{
  "head_dim": 96,
  "norm_place": "peri",
  "bias": "none",
  "init": "uniform",
  "init_std_up": 0.0184,
  "decay_fraction": 0.763
}
Each number is 128 + 24 x the weight over its row's rms, rounded and kept within 0 to 255. Layers, rows and columns count from 0. Numbers have three digits each. The size before them is the row's rms in percent of the matrix's.

# layer 8 attention output (transposed), 576x576, rms 0.0335, rows 32-54, columns 432-575
095:157096183168131165177114125121152106130113145152183132116159136193121118152141122106076111135138114134120110139134122146120121160100125138139143061121115110146125132109109159102124135115109138143125129113067123096130103140150158143126119129104136131130139141183114104074175116114119121115136116109113143118102137142146155145117115129110133123125131097073137133120120124101101119158167135101144126159137097173061132146154115162181157
094:141093084094105151118131140137114139176154165174122140157118098150116123124138139123128106138164139107149095122063131135099161132064090101133156068109092096130078116143149185174179153102095145109147124118159098114141094139094142137116112104101126110098147113156121136100151127169133121188138169090115140115116137161098094112139120090098096137126126150138133144178119138143156129117127124143149118129152100149151120142095124123110157
093:122122172149124108129111164103153101145118104115088123133151153142160171122143125167144130105115105170125129127150112123124117106160154151140152134127174078195146130173130115124194130136144128097099110165157106143129115146131132118102112173155096119106169158150120109127133116129108117122115150088087119137123122095159126129125090140158126087133108142066135115132142149163104114118134135122132134112144132136101126135106117161145130
090:117129105083110131137082145111082141137108123161103136145150140126135127107089123120167115055146174096116094162117165142126131123091092133130180084101132190143122093157144117119121119134148080169144116109127096162113137168165104141132118161106137144129151098183064124143178041130143112128128166115125129142132128132129141118106117129129085095130116146161134143165131112157133144165150140170120112140157121062125146124099149143145139
097:120141159082119138161135142078097123153106096153128130115109107112124108075130125151093090113130116176115120134074129158129112149157135129147109090124118114153148128085100133108119108165118131105093129169080127134144129101151114166156164129094151092133124148119154163100166107107158129093143128121142149157114158112144145126123132110133146123116141076110120111129128112110132126122068113091181132087142179129128111142159135141144151
097:087097097172128119089120161124105157112129120077119158138140126084159137151101173136144181140123137108142145116148123149142080086110182117128093192140112134074129138119141122116140143131142101139109131160092178101101138098151118102126143112187120152148122109067149094123093158113137146114106087111101150154158132118117121116077149158165128183140112129126146130095146116157147151130108168134141143130145136110121103150134119103089108
096:096108140103142125158122120128112097118145119132146116129138091117097104128134143133126094069129091150113149136105123143110138145122123124141169121131147163132152120103113061129101083127110091150121100181135086132108140132184117136115114153120150122096103155154110118091187052085151129146128145121135108141113112105117139166084140170128157089144146120113106094116154142119117135116122157109146107107128121155132118137102139148112175
094:111099153184109126150125108085104133124161062130115160130156161134167167133133133111113156086148139141125109147152125136128151112155116146108122102107167173145119150105107103108108088177171097164106114103094118148125141131135114162117151107145152145135094160110144135126122124097125157117064128065142139126115130094155136109126151116137135119129106107140103106143163148112089130122135147130116123134113112122114131134107120140188124
093:111075165115110110106137148115135120132101144104144135134100134146145105139153130155124163073113086170130108133127128154113141141087130121115159137118148120172079139166138151137162146141109121118098108153110113145129155126158103119132134172111125103105137146199123130111158095116136149115128122073129139145116151135127115141135118119128108128123129139110154102134116191104115124148145133153121150100126144127133119125154123152126169
094:118124143159131116076124094128120098114148112141078149125138168092102152123169130150151149107113133145133130180126155116148128101183157130133121167141170139135148118135120111133152099164143114131130115126165151163125139132101082105159136135147069122073101152112165107152127187114124126130106129144166123164125101139148106126083115177136130171131142118129159121123122118123107142135116088121102112162155124132121148143150162111129140
099:117100150119128131161134111113147134133091122129165143168088134142131125132107091128141120115131187140100138141122181103129157106157118129151156123122116102143163149135124145126132132107121170126097154148120137140150162179128124187132118143116119144119088155130141132104151134166088116151119111105085118133096111120136161160151094146112132154151210165146112130080122142153115076109112110156130103134133113114153117126137162140143176
090:129125144111089147120109137097143119145169071137127113131181126133155142132098132123164118054109093128154127144125103175130124110117129135123111125136107162123097111152155113130145136127149125112139164135109089138108106154154153134119158139114119111131126142176107142130147025114158167106100147100143117154144116137133137105133117158123129108168124103116112040153143146120125129149140144116121119112113131152147130145126125119166115
091:106164152158128129115112154164126120115135159134125137117132118147131143108164128102125130144116131076130110102143092125167100123085173126132123153139103101164114170147131164128102079132164126163125113132145189135152153117091112123151101136127113119150133122102118084122123141125132101135120119119101076140117163102128151146099148141123152141091135165133156171135094103103144147130184090139102113106189149068118129152107128141086124
097:151132165175132158146094126108101131109124147143147160138140173138146137156149153141133109149134158095125104165156153152141137107096161117114103131121127147115101141186159136158104124164128093119153123087138143164146141114104102137135127098106126163092126124111129085111116197166110146126107137101105115148132132123126143081138110134132103114073100069157149165150092105127123125094165151106090118128155161111126176079150160103150137
102:126094123171094117099148101147151160138135138106153116128123144129142155156129134089114176120122110163161158152158145090091139108156132117094172146109117117158135107118139117087159143120148194104125137134135113114129125144117158134161156127147137173148121141125169135163108165127139139082111130074145079150129141100145119096140138128115144106148096133103124134181094127142118129104168126118110147126099153117123140142151107152132104
098:142169122168117148107131153136123129110148099097129093121124098094125149121139120143153106086133131082144142156158133127139142134165175139123105170165120167116136120159149136138143095117129126128147110162115106102123103129141136122117126136141110125115135162169141112133156113140141117121129083140127137121157103152125099113110185156169145101171180132136138078150131123139124101150086130109117110109149139145127094138115138137129112
091:145174129114138111137129165074106106141125148110145103121105143142157137108112147120044077135127146161094102130110155118144167125162160133158128130124113121106134072105111143139133132151102116114109161140154143093145108119099144111115123101129114099149123078120160105129164171138142122136144126135137152111091140105100144156154101106113158156133146125117156132129100087161158087083117084125167149112149137153143132150109123128141121
085:118102125068133122112091129121155121155124117153130101158121138140114083118097098139180139024120101115144087108103147168119111159159114129140154131114132133169117147137095119139154138134115103117141136116129069154121142149151090142127090118122111116085143140179118154088153028148165171132120179132089144158117143104124149148107122104091133126146127136132144073149130160139148132127126121143118093100157126127137105129114119130154132
100:102130154124114145187140111110094097107154131087113117103078123132124137143131140105129150131143102148137105129117085148118141128090108151131137103120128145115101095119176098139127121113151100105123141128137082108139113137166121110112121187124131074158103149127086125113147099109140132114131082083116160111150145125161084138133137119158114100116129153111108085092147135103112099117126136157159126132100124148117122148087130153122167
091:138147159094173138150132141129112154151131126114097107080134152154165120099132110121139117131149122126112145097115119130125115150072146133118145109104113146096090122116138120091088159142095110113124170104104084112151114106145161125118130117113140098080100091117070107141133135129123145120133121108129171124112136080120127099124110124125122111099147124111128129116148108174146112110138137127211114112134115135112121093142086095134121
092:109154128160140113137132125171168142094110135114147144121174138142131147129114155114100172133108089137137132102164130121127076114151129106141081148168100096150119159118069142131103107115146135133144159155128168112118148134100125115164108116157135150169132151085154143158052148144161135142131030176110114138146129104124146145102156147111137159120122128127127200103126125115131169148152148089079120129066160106138125125109113148104130
091:165218119129163152158139140132106135142159153165113112095157153132103165095165167128101078140135120113113146127128151103113135089135176140151127121103128113089155105098111124110099113143096103144135150113132169081153124103132138125126137092106136102112080094061161101172132201119145162164140114155152186126120107097118122125114087113153109156143098116111152180127160096128127128101125161098178110135139139131127138143134117110134123
100:166136071133049149160128137095125136154112138089138104161093110150138137102096162147124119144134173124112112130090119135121153118194150146135151133127132213114159087106138156120114134137131114142112153126164137125143148124145101183160105160134139140091187086109123120139153143115155142118183157101179113129143131129171144132106112103130088118106116142139081126147092134185120133110152127113144165096145114098111153106146129127126083
# layer 8 attention value, 576x576, rms 0.0346, rows 33-54, columns 432-575
092:107121155144178162084132122162065100091110107126144136123146143073183151160126109135130136144152164152128113118137206118168116083097144111132104115100134154108094072117150134128144118080090103133103089122136103116129121127101123150080095114098151135130139173116127135083151149134133153149099143139113142108126130114111107128146162120105152171109117147136118112135149099125110119085101149131184103103092150158151117147126126108131137
094:092126139143122137106157099129138146119142134117128114145127134159103121108114144095116107107085133106145099157174089142125090110142109119119097137138134100113143181123144094125098121183151136119124136150125115094096151126152106121123164097084114091115054135117108100099097128141125105093165138022134111163101131106136126191108160130132129123153113143132109125127112102149083119134129173137104140114085103132157120078128138141160092
093:127128131134084111161106128157098155124118104131121175155078103117155165157148103147170123163199146146109131114112137119122092111093120141115139133128131173116112142083131103157138156086147099094138078126159114138154109152112177126079136138126103102181165109122146139124138131087118087174123121141143140162081096071125121119183114128131168106124108148148096153129138143076111133149116120154082121106093119121139155155143119128097107
094:071122112183101146120122122186132100083136097109128097087140133091128064119162098128120122129144156156136124107105137131105085122138090122121108144176148154114128130093116160117127083176166118111131122134172162106138125162138142109115152097169140129142096112135076183146091111057170104146170146110133152078127139167128135137122133115080155133118119122102131145093097138171130102106151115146097092115111123081130136116118135164126130
097:084125118135074148098152110131132119119122100130156122096086139125161104145118141122098154117140117118127088138119104123166150224129118144140164139137140103116142068149121169153096079149106132138130055132066111116123154138116120144143074123128135176125144106172156158106117125106113139136140090127129117118165139163070122065119125149089124141129136143152102128141144113152137134146159116147135133100135130138113127138131144142119171
095:123158115112177144136122145168137188114135182139128106162110118099118092113139105126110122152139154145146122124138144153133070143107155133090098123104077153140115099110165090111107100094135113111128144093143171155160087167147090134096173139118144160144129141137115111111165156099131136126197111127140151108076107118124197085107147111130101106123124104097138140130094118138140132117097121125107099116107113117135114144133159132108111
090:159130134135121131114163133131131131146181146105160139154150122138112108097121130164109105096145091124149121137124170123114100119147127172129143094116149123144149127119121097104127127110151106104088070198134130125100151143117142102109113130155103103158129117163157143128114135123130113126076128101146125152107155130105095168093142134082158125134141151107153143140133125096074116153132110139105158121082123109086149137135169153140165
096:081103123125144191111175124117152144144130133129142108110172148140071114118137132137134091097107141120138145150167124172164114104109125133096089114135113095095119115071148155145108104163102128122144110137102097144123116144159117101123129104128122164096104122142105121110111145107155101124138139092101101152128146102140162132095153088115148143130140145112106126105161145182130110098127130104107104098103122095129149151097087128136139
092:166111127119106140114156098125145157158121135117124094126128110125122136173127169131118114132082112106118132165079089144118117094122099149114128128125128125125125137179116155132122121177122131085133130120116119124123133143116134100157141110145110160110139115176117119080131147119118150112117144105154126154128149137125142135136150142108101102151115107112096099125134141143136095169111129126139146124124103139150150081118134083103127
095:134138134111136139124168144151140156153131104105106102117128153118099130143183173147132112163145157138094140134192131116117144160136182113105093127166110126107123153124123117126129097181125148099119111157147136140122116110161117162133105120109117123143094153108122123115170149117151105173097142108135115135136135087157128144092105142118097109151096117140146123173114127124102130142126097108085123136101096134123145126128149138096133
096:098119121119132140144161098092152153175182113136159172122128124108109127097091120102108147132142138148175113105117116144134116143116079151107134151099118119096102138135110116145156130103145127123128090174083147121142146152120145115094169144113128117116149078165132126131122131102104119126131145089121149108103098125119125134115129130136179091138159134095146163106118121098111133143115152163113149134091168177147137115118122154121086
086:130136131141158115127110118098119095067118094155122116133122152140138171140123129067122136128143091098126127125116101148113120107114091136121144096146151123074142134111107169148105155125087138140147160118138120124119124090144133109128100140111109174117129149128149184156134105101138165127106133105176156138133140155089119098123126133132119132127138140190099091099140118167130134125134128097126112158153105159111091159125122119144154
093:129116124129089124104138135104129089154162118124153159129132152113162136153150172120125147120126132098165134118112108164120130107126097146165153078126157122060125153131107133108133109151116134123123119133157126130126127092079143102148125134144134124125172109155151216154103118103125128134087124078152133179073146095097122140121128162094131144112101157153107111122143162129146140165126129132171150139132109111124156177136137144120137
098:121125116131175141113138123108139090119127087130135128129131137131117088138148120157132155098131160114107127130110078134102119145150104134124132091086152097120151169123135156113108157130138127111099133171098127135129153106150155103103127137148121133120111077140152163109093132098135135094108134142117134145123103112121129194082119159111165169140140141088152113133131132120093123139095147140122138127096142115131119136144109124169168
092:117096104099170115133122112123121101117133157138130130141122122151067149140114145124113147123108114141121084127114087137089164137137121129155135118121155118123117129135117128138117177152151126150174114127098064138165155096130114155144139144093139099144111103131176121123129123159112161141069146142120149077109099132107117082114145146113165127157138179162120131084095115124122140139158109138111150107127175160107131098133093100111125
089:086138147161120148126135113152101094139137088154140102133121123106138138158129111136096153109136139129145133130064155117116154111118114111140113148129147085138119145140105190162158107118139166153113120164044137128081151150130093167129162128138122160128078154102084142139132133141113173115130112094127102117115168168180139083075123154142082119141150154091115098104129132171135105089123137094086120169128118123164109140156124134123094
097:076115151136106106100120101128135159150188106118130121101175125070139098104154114147146161136109135143115145142154136109153086110107087115096098158142086104127100110147104145178108138141145097152168127122130137134144155122121111142123142112152114143115135103134120104137120123146149112171136140086161117154130099109112101148165119116120164110113105100185106172106132122124175144152127135140100122196104141099144115101168136105080102
100:121142146120169142158129124125122145121106137109108162157131113169104146122107092099141088171125092146122145136183149081139128155104164093165097130130123130113137119139109094098125139138079125098098131128161132133094126169167119115108125106089098123134111169101103078101164128128090124152146103151138101077169116114113130089106158103165120092173149143095114162114155097163094130122127133096103132094125119116085147163127088161114075
088:152110182142134090081117153149095169147137167135129123135107127105141106153107184132104149138180104169148135117118143106148131117106124131136148157096130148112130140137156119135143125112134114141097168156121160129121097117147136117095177110158174091084160059140099139149092121083127126140123087142144081119092099134119160137148161146145140166140116130138102131092110116140107149094143158133124106085094158081134125150120122132122131
098:170142178118125158081087139113147122107083107156145122116146113165130126115160089057099147117070112115127130098107091123118155158148124147119125136096163115123178102143116144099080129135136142174122134101137130128158161138099106086162111144174122149146135165113173150141124133135124109124184136108171125091184147108105123090123139113152089143134117115151153090137146115145143149146190103138118150160149102141101107149122087156181122
096:172169152111119119076138112148133111120143100115187116116111141102162155113140141166151135129164096147156113147123156112145140122148133075144123154100138144147128089124130144133166167071141116163107111147150111140116118164124114155091112123110126135144093121140098134151127116144132147113148129140139176156151126145150140106108140191126127099140131136141146116125126147130143144120138125122141093109165103120151146150116115142165147
093:161118093142079122170145127134101111135140142146115142160116123139126146129119123141164134112168129118142141127154150123105124131147101168140117110139132120124128160129145131182122092088136108117053064154121119171086135159160158138084135119106107120087134068065140168099169142083141100143144111132131119129132127115124147177120090131111155146096151166127122144120125143083076163108115108152117117125115135143177106139158174147109120